config.yaml
head_dim: 128
d_mlp: 1152
norm: "layernorm"
norm_place: "pre"
qk_norm: true
bias: "none"
init_std_down: 0.0416
beta1: 0.95
grad_clip: 2.0
final_lr_fraction: 0.0
steps: 6437
Each number is 128 + 24 x the weight over the matrix's rms, rounded and kept within 0 to 255. Layers, rows and columns count from 0. Numbers have three digits each.

# up: layer 7 MLP up, 1152x384, rms 0.0416, rows 374-420, columns 128-191
# down: layer 7 MLP down (transposed), 1152x384, rms 0.0415, rows 374-419, columns 128-191
up374:150131057141109134150112154114133185139104092118141124157120130126143121150096170179131155172093099153094147113109135108166116163118124116150150139148109120144166165116098160143123104163114131
down374:114114173106144121116122075115136100110137118148127131100131121118123133107157084067124078097152144096146138150123137169123129121133145116135118117118141124109092085136124088144139159112144143
up375:150139097144108088176100153104140163122156082144144062090166138187146126120135116132146153103121123100139121151093139102140130132107118141159104130128130153175160105103104133146144154138124115
down375:110132160131152162087116117165151093137110160095128162154099116086124141151117128139112115145152115167148151150174124135129134146119124088107141162122104134105113152118153083111112101111154132
up376:129123124089122085174156138187135109152105150106151117122110116108118123105119119120158109138129087112160111146144133126169132137128121140129160108122153136120138127132118120129123120118149156
down376:122125118144136152122111138128105103159123084128130117096105125127142123116096108128121143159095148133124110131125135103135121114171168128136100128123106096139123154151124145127088136221119142
up377:144191131109099123143093160129113140095131111130138180100106166193150136125155120148082130162107148101108128135133110135099155126172115094126098117090170113141110075086146143130138089150167138
down377:105112114138147137092128091119092127132123120111182130135148083061119142128071151104189119151116129125156091111119113149114102114088107175130166149146129129113107149115135137127143136102132131
up378:162110124099108109113165134124158110141088161117138116174133132107182123099133147100148092131100117097127105114182092126117087127142129105159136091132118139149147108139070122146088110130148133
down378:128138109057159175096103083141134145149077116115162121131120133136104057138087084180068117126154094166138180111108133157111145098086113133124101134119152169104124128185104133159164153116149092
up379:157171139139134119145083156126141130132119117106148151108112099096104111160128117122127101121118126142137125114126137125155148154083157130130128153094152160127105140108148119102173153161117173
down379:109108120107146145104159107116116123117115120142097115129126168168125121117126133117150162109133127131118141157143106155132107088136117117103148126144126117130122140137111151164105127113128085
up380:136107101108131120094147160125106118125153097125132125159132114159151126146167149132106151119145117123133198128104127113120102117148129128149141118129167134109129153094118139100103139128145089
down380:117140162121122129145099122123141126103130126144127135114132115114140124101121109122123094127099143116107095129159130109150156154125128168120131145143105135142113094123147145138108113128081167
up381:120104121129133121146166092094114120105105150145138161130118078079112139156122107125157133122123085141116153136147083141114091136141149130154093166067119108117106126135155128177155107104121124
down381:145166134110097107091089151140136125121154088119142105121184196162130145141150131132145131099141169140129113137121136138152143109098131108096170113174121117149146158148133108114149165146142175
up382:132119081160067110147095127154095094190124133151092129129130135157149097130161102152141194141147109088163148133117104133150091102134137125133129152093124150128072097070182109165118142166136129
down382:124103165099206134123156149095126144104120113077118122111138114112148136123121144090109112152134182128073134148129148157115160116124125131131115111101110079167127144123112128107158128102180129
up383:123140086102108148151097096130104105130125094094146145141137108094112136126143133122139150142143125126124122092096168083126161138115121108120157177127137115119129136111126108093126115151134148
down383:134115134136153095107126143122195153157139094140120093142126136132134156122101134120140147137096154130135181160182086155140080135156144175140114117138118136164126113161123161149150098111121108
up384:132146111136126149144112125100160142157134147151163113125135148147078199198123142166106103129096139106151099124164102115140102132091116142177132126151099102088096104115163137097115181125150099
down384:141102136113115076106168138167116087096114116148090132141133099119152055086129098127119127132151098142089124131115157156108136116178132092097089132089163146149142112110101127170116083119082142
up385:091134145125134122147118081126105164081119151108183143157123144121091125115120088136153127111102135127138122118159140139139087105152129142147083154126087165126120138123107084130115130113118150
down385:124112156171124116142166145105134126121100142100112103112120075138101123117146149139129103106153144138097108118112143117151107118140135149137146117149137137113097129132139166134159108135143140
up386:078093145150138175090199119069087148135120131058112119103152148091109170052129125134117108063176144095081142147128114181176186120137127176120160109083140148117103082130126137132142160123121119
down386:195153114107118126154075130195130041106140158175149141143139156167119069166105140124143105119096117143144109102136129088090057131093093142104087165183092094152124170117160154129051110121120127
up387:105137188103128137104163135135126113158135186095114178191113108135133118163108110087130121123111139132088151123187090118080120165091135165138108169102158074102098131110113113078104133129161114
down387:166106097107148125141098135148169157152158076088161166130123128140125140098147152131109134091156080167152097114089188138108127149163169139154121115185162112150090196116118134103122167152109103
up388:177104179107113117124105137137134151158113152163127149169160107073149101125098091105145109117140121119122126084117126131182109143127119103145146118125152113128134123119171168079106123095178125
down388:122164119137147138116110096179103114105123107131133123092113111140110109103133143175098102122128135110158097156110155086084151107115144131082092133178111134165096154126119112132135106157138116
up389:164107116115172105135116133155101160102108114114195127122128194121095132101160157143139138140106077073141148102182143128158138124090125164127115141101137125105139143135103115189101107166131123
down389:111144114136144119119134123106142085159152133119089131131142083134152134145114096135110115086106156164126096137098087120122119135134121088176136131149114127133141110110145146114155143081169145
up390:131150119178153115124163104126134137078128164076129131097120092143094068140097152144154151115140181172090149137124141148120110154134119125096096159104108144105131143119115123101102129135098115
down390:120129147095105146135115142123135102156139058142131111160147165105111181097128092135097120143090105131145149159142116071102112134139097097104179107134142105145116122128135135153156128128138160
up391:123131143160104143181186110089145125128148119102082077111112120141150145151115121137131086127152121114130134143140145122154111137180101142099121109154110140110131177118182150157120140160152109
down391:101150098087127088105134156111122110130145094100160137152099132105138133091128132121148117129145133119114147120147128132084139124112136142147117156112168103137136080145102086096119089101107149
up392:119118148146128101150163101153122130182136121162147151129119178083124122104125153075145162102118072096158100138124183097129126154196155141112152106156144100132180125194158101121154141151161165
down392:178091143176180205144126140134120071143153085096144164144125131102190167138160096101130125123129120068088082102064103129147130177144129086128110084159185112106199118199148121117133128165137125
up393:132112101158146136122074114124117109124122081109186147135105153114114117103159122189145166143130113160168116163142082147134119155069136135126127139094101109149132128101101150163145124083136184
down393:125124152087129090114170142164125143116162148157112094121146134157108135149131113122129109121118132126092125105132147113113118156158112110116117137163157093112097104153140108108131156174107106
up394:157163121132160108140095097088113135105141140130130127142119133153136178154153153171086140153090143103139145196148141167070126133127128155097162123116127168116120091110137159104127114126141136
down394:092101131153100111109173159146108127136118111073142108129145091111154098080130091083157092127143067143092143097111114133152142136107130114131120156145126125153130183130096134115128141124097138
up395:130131122156113142122137149129095124137144150090152109154129142045172100078112111176105056099135114134091168142120153068154202132113083128141129129120150181112108059111169190101147144134130153
down395:123145181143104103075118117129148106174157103164074134146105107117142122117177124102142157126138128131172124152169105170143119086141116088158110132127155090123154124091092073162159112127094164
up396:135158138147134191131114142116105111151118122129135121120095131131117105128067151119105081093104149127128196121136124158119163145173096141105126162121153131153109154089102095125162098139135129
down396:160127144085102062126186123137097154130141141114123108154171118122137103122131136114139149133120111070166112155129124128135082108188141119136105130098111104139122128136151117136156107139116137
up397:118131163106142140141105098132190128126143118124154144132132180150162104093168163122123154129126118123133098141104132151133089123082110095103124069138112126099130147122169124124156099136133121
down397:134135114164108103124130143133065148098127133153112129142154129141125138144143119139129104098094166133153114167133144113135149132157137154157144148116145159173115097126100142131072159132121166
up398:143114104141138088132128125140131126157133115148112094131117107123105100133150158104139100112153116116159091123116133088136140120117147128129110128214160157126108122097128126116093120121148115
down398:143134148140139140127147121135139125132146141149111138144118135128158140092132140117117134121117113113117091101117132165150094114120144175129154141082084170151158118125111132092159134118125125
up399:125125131148180098156124131141142155116068127139182151157122106117099142101123068088131134129121116171040163090100113110137058142104137127122154103169138185126134112134157100133128145098179101
down399:075121184061118135185148111162180158128160101104148122127107152092130196103083119205120114213129075125127099108160160098164129130144028121119178118091150124091144149119151108053155098129103183
up400:149129078107099107152143120133113136121115107138145118133130126159170140127138137133164175135176097152152124171123148111092115119118156143122172135148108144166083105162140125148087114108173161
down400:112132143113105148142115125129145127086152151112135152139180175110122115152103119136153107100117148129141080101152102142099122126117150129118093122094163105103163128093134117146133123116108131
up401:122151158119190157151116133144109102103136112149135146119120151129132148111183138129116137147111111142097111154108143102099131163133127145147129109123082148130098094108111122111120158140157117
down401:147117096109091085119124098086129130147104141118121101127152110120139107126082109159154113123130137125117130124167122128145131111124133112096148146136153099119155150158166133149108120122094161
up402:132163122122100146150103167100112175134129078128171157120102145134121125107163155129106103119142157179113162167126185181121125144118099106109135087116119106165153116119116111145078163122169147
down402:128106144139130111122135099120137089129144164146139130141147116145143146147094118137146161132130088102128114074117101082113142119166134158148118168137152140088110144111141160157171113139096111
up403:167122151150122158109057131090135079152148134102136136147147135112103124140109098114173077121136136149112145128161136164128128154105154122144132110119117151141105137110150125153149169086153171
down403:103129101089146124162205114170106171100092145133140123129141129158158113119141118151097152123116127116166096122120130076154107108139123151115113167137143063099155131099113117095108102161128103
up404:142137129125142138150148137129074114150079146113137102154117115172123133114117136114149114093121128164091147110132161161113110098148119123126153140144119115083138119058129081152086107163127138
down404:144067133120130125131128125100112146137183120126146185087160146147109123141171122109136174188134145088152136136105116130122134174131126143093103126107152106117148137171100162138135150100117119
up405:130178088162161115167157135125087126098130152111117094125102176142130113150129104134135129137137115094095128148092112092131091189132118137133159153167163113141156139172112114130143103158119131
down405:188112150060084138130096104152152084129119114168150127127139100141141122119124111084101110123078128172179098121163160150114129147138106144110057162088089126101129093111133121171139155092140147
up406:176094137089078123128159123156113143121128137080136131151123094112086128145137124122098131141157113168150153114148149138184084099173094100127134131118094116145152109091119149098103129122115133
down406:149093109133138112128137111067109133082161082144094101097126148143136109101096094100172115140107137122105136171133111102134121130167145104110132156147139109123128121128139102119128119089137124
up407:139115097137098115119139158103158059097105140119117152159106093154156083144168101110153130138134125085154115143134098140111153148109121130150134134108143125130117120120140142101112120141136138
down407:106154117129128084134129098143149137132115124149144123111165168152137188103093110124128115122086119163115096083137146112150119143135114133150109127122115131164125138122151121112123154169106117
up408:134143101155133116129107133121110125119133124126136143149122086173134140139114132169132153117137117140126134115124118135080080092105140154154143095121152147114131132114157108162106147133125119
down408:131144158102096125117156110145140119167119159128140132145154133107125140144123109126159123143114117090171148141113139083171180144116120133114123145108095113119118121164125134136126101128187144
up409:129176136118143107156126153166130125101146144164098161113077120113101176144102184116139178126148077126162109109136146159133116175169116128138126127125142141142099140099135107147122168177174142
down409:139086164119144107105146106112108091149104126117135094151170158147129109102152113114107085167105184133096146122163130105114131099089151121153152158136105111114131141156097143099111098084086131
up410:138093123180098115087131115152148079081094166113133093125160130163113100145105158115110128150132140155160180129138139114118143089125165127100174116137103145139077142124134125134101140121145078
down410:135110087144135093137142116093178119118121129151119122116108144198115079171122154129120142159180126129086132145120124113154159143129124161140105098137165115114088123148116138171155114140106113
up411:122132158087096162149164126168109077167123147133101133143078146118165110093122136154127121137107167125087139137122104113132107093117129139102140160053095136114123139121102109108116154151111149
down411:133128079133168104139112105113128178095120102112138140113173103130115146159130117092115128113126075142141100125118137129097139143144111118142103092165155114153141108131140146141125095119148101
up412:117113075134134111101144119102163157132106154127138152153105115110144073104151130112154161119118110126156082117133097131158096136135175133128098125079139140145107104132083099152111127101140151
down412:127152142149113131109094126162165120126129092119147129116121103111122146166106170097159133175133106136148079105111051127106116104086132127116111100094097119143161159167127165182130141121143091
up413:168094093099107109127133117144130144119101148145137136126134145119125128095158141203115113154144115145097104129137106115140132140128127111111115161102080090133110129103178083122128141146154089
down413:118135149153133110120084138088128140115159108102115116125120100130139126167096149077152120102099126121150151143125111148110096126124127129144157109159147149167129107135098170126132104123108168
up414:131127144111122121128094161174144133100116109137131155172176134105096119157122109105157110101121104148155138137116107113131099113133132080147180138120139149090133145128097128145170155127147102
down414:114146111081117133148120148086133110108120118120095114145125129179150141151139128153139160155160124109136128134105112114112121186135119136137103124137111120182132134091149167170151140061133141
up415:110152109137103153109134137161106130096123130136074138111153136139119143128111121135115132089140130103115167123118114110150064161118130113093112138144153127092097120129154122102135140149115118
down415:166117107124139143142105104153137127166115163150163106133140128150143157111103098199136139128158108145126159097098098128113118120115161143083139096104169083144142167133149114142093115132101178
up416:097134156132143124148108091116174155125119097128142127104140107128157120104147123130112167096092101128146124130144110083115145130165138142150138121064156171109126130106135171102188143112145126
down416:170143142108122153082136179132144099104150132124148074160125113128114128140110123145108117151139157113115135156140145164172115108097116120129111124173093081191140119123108061137094133146134117
up417:139129100138120119137126114098134128129110139165142136139157089158130104093107122135146116119142132120124150113107134120145085152112069130165102146112083137134135121162164137141086133157142071
down417:124127152118129153134149120121108144153110082125114095132087155130122139154133144145127142130140133147129175155114122132124196100120165094099160138160163075113126137121095133132131096145129159
up418:153119143164136134165134142133116147132093127136151130111125156082145161127088142131129138145082116100151099103101181194106133155162104126105054204158177147149131106146170094137135148092145172
down418:115107139105102136113121101102133121124170117114125099150156104141097075128157120139166121120173130165144166150118102075154082131116135116117208084106108094129119155128113158158102091180135094
up419:114138158119129103108090147087142154126123107090123145129112119113167105096121144116153100124115143137112144161150123159097093187105116141090109140081091132140141174132136140135130158155087103
down419:144123106124137145138142117150105103110154133161118112148143157142073129144138109130133147122135098122120108108108118088141135070103133107158142093160188131093112094129096094134114113114134156
up420:103160119151124110150177151118107119159122108055100114121143143135107135081082142146113129123116133146132111156165162102130187134141125116091126089136076136100125131113159108104108149154129166